Each number is 128 + 24 x the weight over its row's rms, rounded and kept within 0 to 255. Layers, rows and columns count from 0. The size above them is the row's rms in percent of the matrix's.

# layer 3 MLP up, 768x192, rms 0.0671, rows 14-27, columns 96-143
size [110  95  98  97 104 106  90  89  94  89  92 112  95  97]
[[157 164 137  96 160 133 138 132 171 149 127  51 142 124 145 148 129 183 125 173 108 107 136 153 121 182 117 146  95 116 125 152 203 167 124 128 102 120 157 127 165 158 125 149 136 103 158 114]
 [151  89 118  99 129  96 123  80 120 123 154  85 148 122 126 175 112 138 124 142 136 123 154 160 122 147  97  93 128 114 123  93 155 109 136 149 131  81 164 151 125 115 112 148 139 151 152 120]
 [142 135 169 110 129 145  88 112 153 127 145 116 121 121 155  98 167 107  68 104 158 114 102 145 135 152 124 120 159 101 109 159 137 126 118 130 136  81 149 131 103 144 135 112 117 140 183 119]
 [130 146 140 123  95  76 108 157 134 142 147 111  76 126 156  98 145 124  95  96 161 135 106 110 133 134  60 113 155 121 125 144 133 142 104 128 104  93  89 102 105 169 120 118 133  89 138 149]
 [133 155 124 100 121 138 140 170 122 112 102 114 101 103 117 136 137  92 138 124 131 148 121 156 114 155 130 168 108 132 150  87  96  96 105 129 115 104  87 136 133 119 161 166 134 108 112 165]
 [173 155 161  96  86 122 152 136 132 119 157 100  99 129 162 167 124 106 113 170 105 136  87 147 124 127 102 131 161 156 126 122 121 175 128  83 118 132 129 115 120 116 148 158  94 154 100 167]
 [144  65 103  80  56 124 118 135 146  97  97  77  99 103 136 126 106  96 152 134 118 109 108 121 134 128 152 130 112 146 114 176 131 112 134 166 129 166 110 129 124 156 125 110  72 107 123 134]
 [142 113 108 115 140 149 129 140  99 105  92 126  60 154 114 116 121 121 113 134 132 129 106 143 165  76 156 153 115 152  98  94 142 130 151 126 145 165 108 162 130 160 141  83 171 135  99 137]
 [162 165 128  86 128 102 118 149 121 143  84 133 122 123 133 147 143 119  87 108 122 182 141 160 160 132  91 124 111 166 123 157 126 144 134 124 162 121 116 138 105 123 104 132 140 143 118 146]
 [163 124 125 159 132 162 148 140 114 132 173 103 110 130 159 129 174 137 141 129 170 170  67 111 115 167 138 142 115 144 145 128 135 131 139 129 138 129 101 190 130 140  80  96 131 160 169  50]
 [147 154 161 175 118  84 104 101 135 134 138 108  95 199 155 138 152 127 107 148 120 140 117 111 139  96 110 153 140 115 125 174 136 167 146 111 127 161 119 146 155  84 141 148 147 119 135 136]
 [169  98 150 106 134  83 111 136 122 151 155  93 131 170 125 134 111 152  73  96 126 102 128 107 148 125 163 124 146 125 142 135 147 142 121 126 108 162 156 110 112 129 122 101  80 101 125 119]
 [149 153 122 104 115 166  99 123 106 113  94  92 122 165 154  87 122 143 119  91 114 180 135 150  81 138 122 120 110 141 169 126 124 128 130  87 145  91 142 155 131 130 114 129 136 119  90 124]
 [140 136 167 106 101  96 127 144 127 128 105 123 129  71 130 161 152 119 133 163 152  77 132 159 104 128 162 132 174 128 187 129 101 121 132 133 116 126 114 134  91  95 119 138 124 128  92 145]]
# layer 3 MLP down (transposed), 768x192, rms 0.067, rows 14-27, columns 96-143
size [102  99 102 102  80 101 110  97  96  94 100 111  94  94]
[[122 135 130 118 115 118 124 114 134 134  91 166  98 140 111 139 117 122 153 143 145 111 116 140 106 109 163 148 134 143 112 136 158 134 138 144 127  89 101 146  92 120 157 134 125 137 124 130]
 [162 182 116 110 158 131 110 126 168 150 129 114 123 118 111 122 115 123  91 138  85 138 123 125 143 150 137 156 111 154 146  97 129 105 117 127  95 152 143 116 137 151 133 121  94  73 134 123]
 [166 105  86 167 164 149 122 120 123  98 141 177 132 158 166 124 149 146 139 125 102 148 146 143 116 125 155 152  95 111 179 124 103  79 126 128 141 110 116 154 166  94 132 128 152  86 153  81]
 [132 169  88 138 150 119  92 109 138 141 104 162 131 158 114  99 122 124  99 113  95 159 146 138 138 118 148 144 141 119 114 189 132 118  85 126 147 131  98 145 182 119 125 142 101 163 124 126]
 [151 112 143 149 134 144 106 116 156 123 160 133 162 165 148 111 107 113 118 109 133 151 104  78 112 121 114 121 155 117 105 130 132 146 121 115 101  96 123 114 148 165 118 109 168 167 122 109]
 [119 146 116 134 159 117 124 102 131 173  91 105 105 143  72  97 146  88  81 109 154 127  90 121 115 133 150 122 161 141 134 147 141 162 145 162 175  94 110 138 152 131 108 138 158 110 118 122]
 [138 167  90 133 133 157 180 130  97 115  70 136 136 137 130 129 131 129 121 138 117 146 146 179  97 104 109 142 149 126 134  95 144 124 129 137  94 118  93 155 113 113 108 108 151 149 131 130]
 [132 117 150 135 165 132 162 167 136 114 103 136 169 137 133 143 149 101 109 140 147 112 139 163 134 145  69 161 146 127 138 187 126 119 113 167 155 151 105 142 139 170 133  97 148 163 123  71]
 [144 115 136 142 123 121 151  98 130  99 112 142 154 127 181 109 149 142 140 141  69 125 130 163 136  67 136 154 132 138 100 110 122 171 118 112 168 149 116 122 108 136 137 106 122 154 138 139]
 [131 127 138 145 124 113 110 170 136 152 137 157 191 128 111 118 114 124 104 128  99 116 145 124 114 104 168 124 129 134 100  81 119 124  88 118 142 167 126  80 154 139 139 120 124 157 151 154]
 [139 136 167 159 132 169 135 102 121  97 118 126 102  90  93 121 137 140 113 105 122 139 134 118 128 111 103 148 107 121  80 119  94 144 131 112 158 172 126 143  88  96 112 165 140 117 153 126]
 [126 117 115 126 104 108 132 101 107 152  99 138 127 126 160 127 118 131 140  76 135  82  89  85 123  97  93 112 123 148 147 146 138 162 126 117 110 117 137 155 103 113 180 129 104 150 123 131]
 [137  74 127  85 106 112 105 113 118 138 122 110 121  72 157 133 126 135 115 125 142 144 143 127 183 106 119 104 146 151 122 113 146  80  90  77 117  92 179  83 154  94 145 128 124 149 146 151]
 [129 114 118 129 146 107  95 129 131 113 148  89 154 139 131 110 112 113 163 154 118 142  56 128 104 129 143  98 126 130 131 148  98 120 141 116  59 151 135 100 137 140 117  93 118 156 101 125]]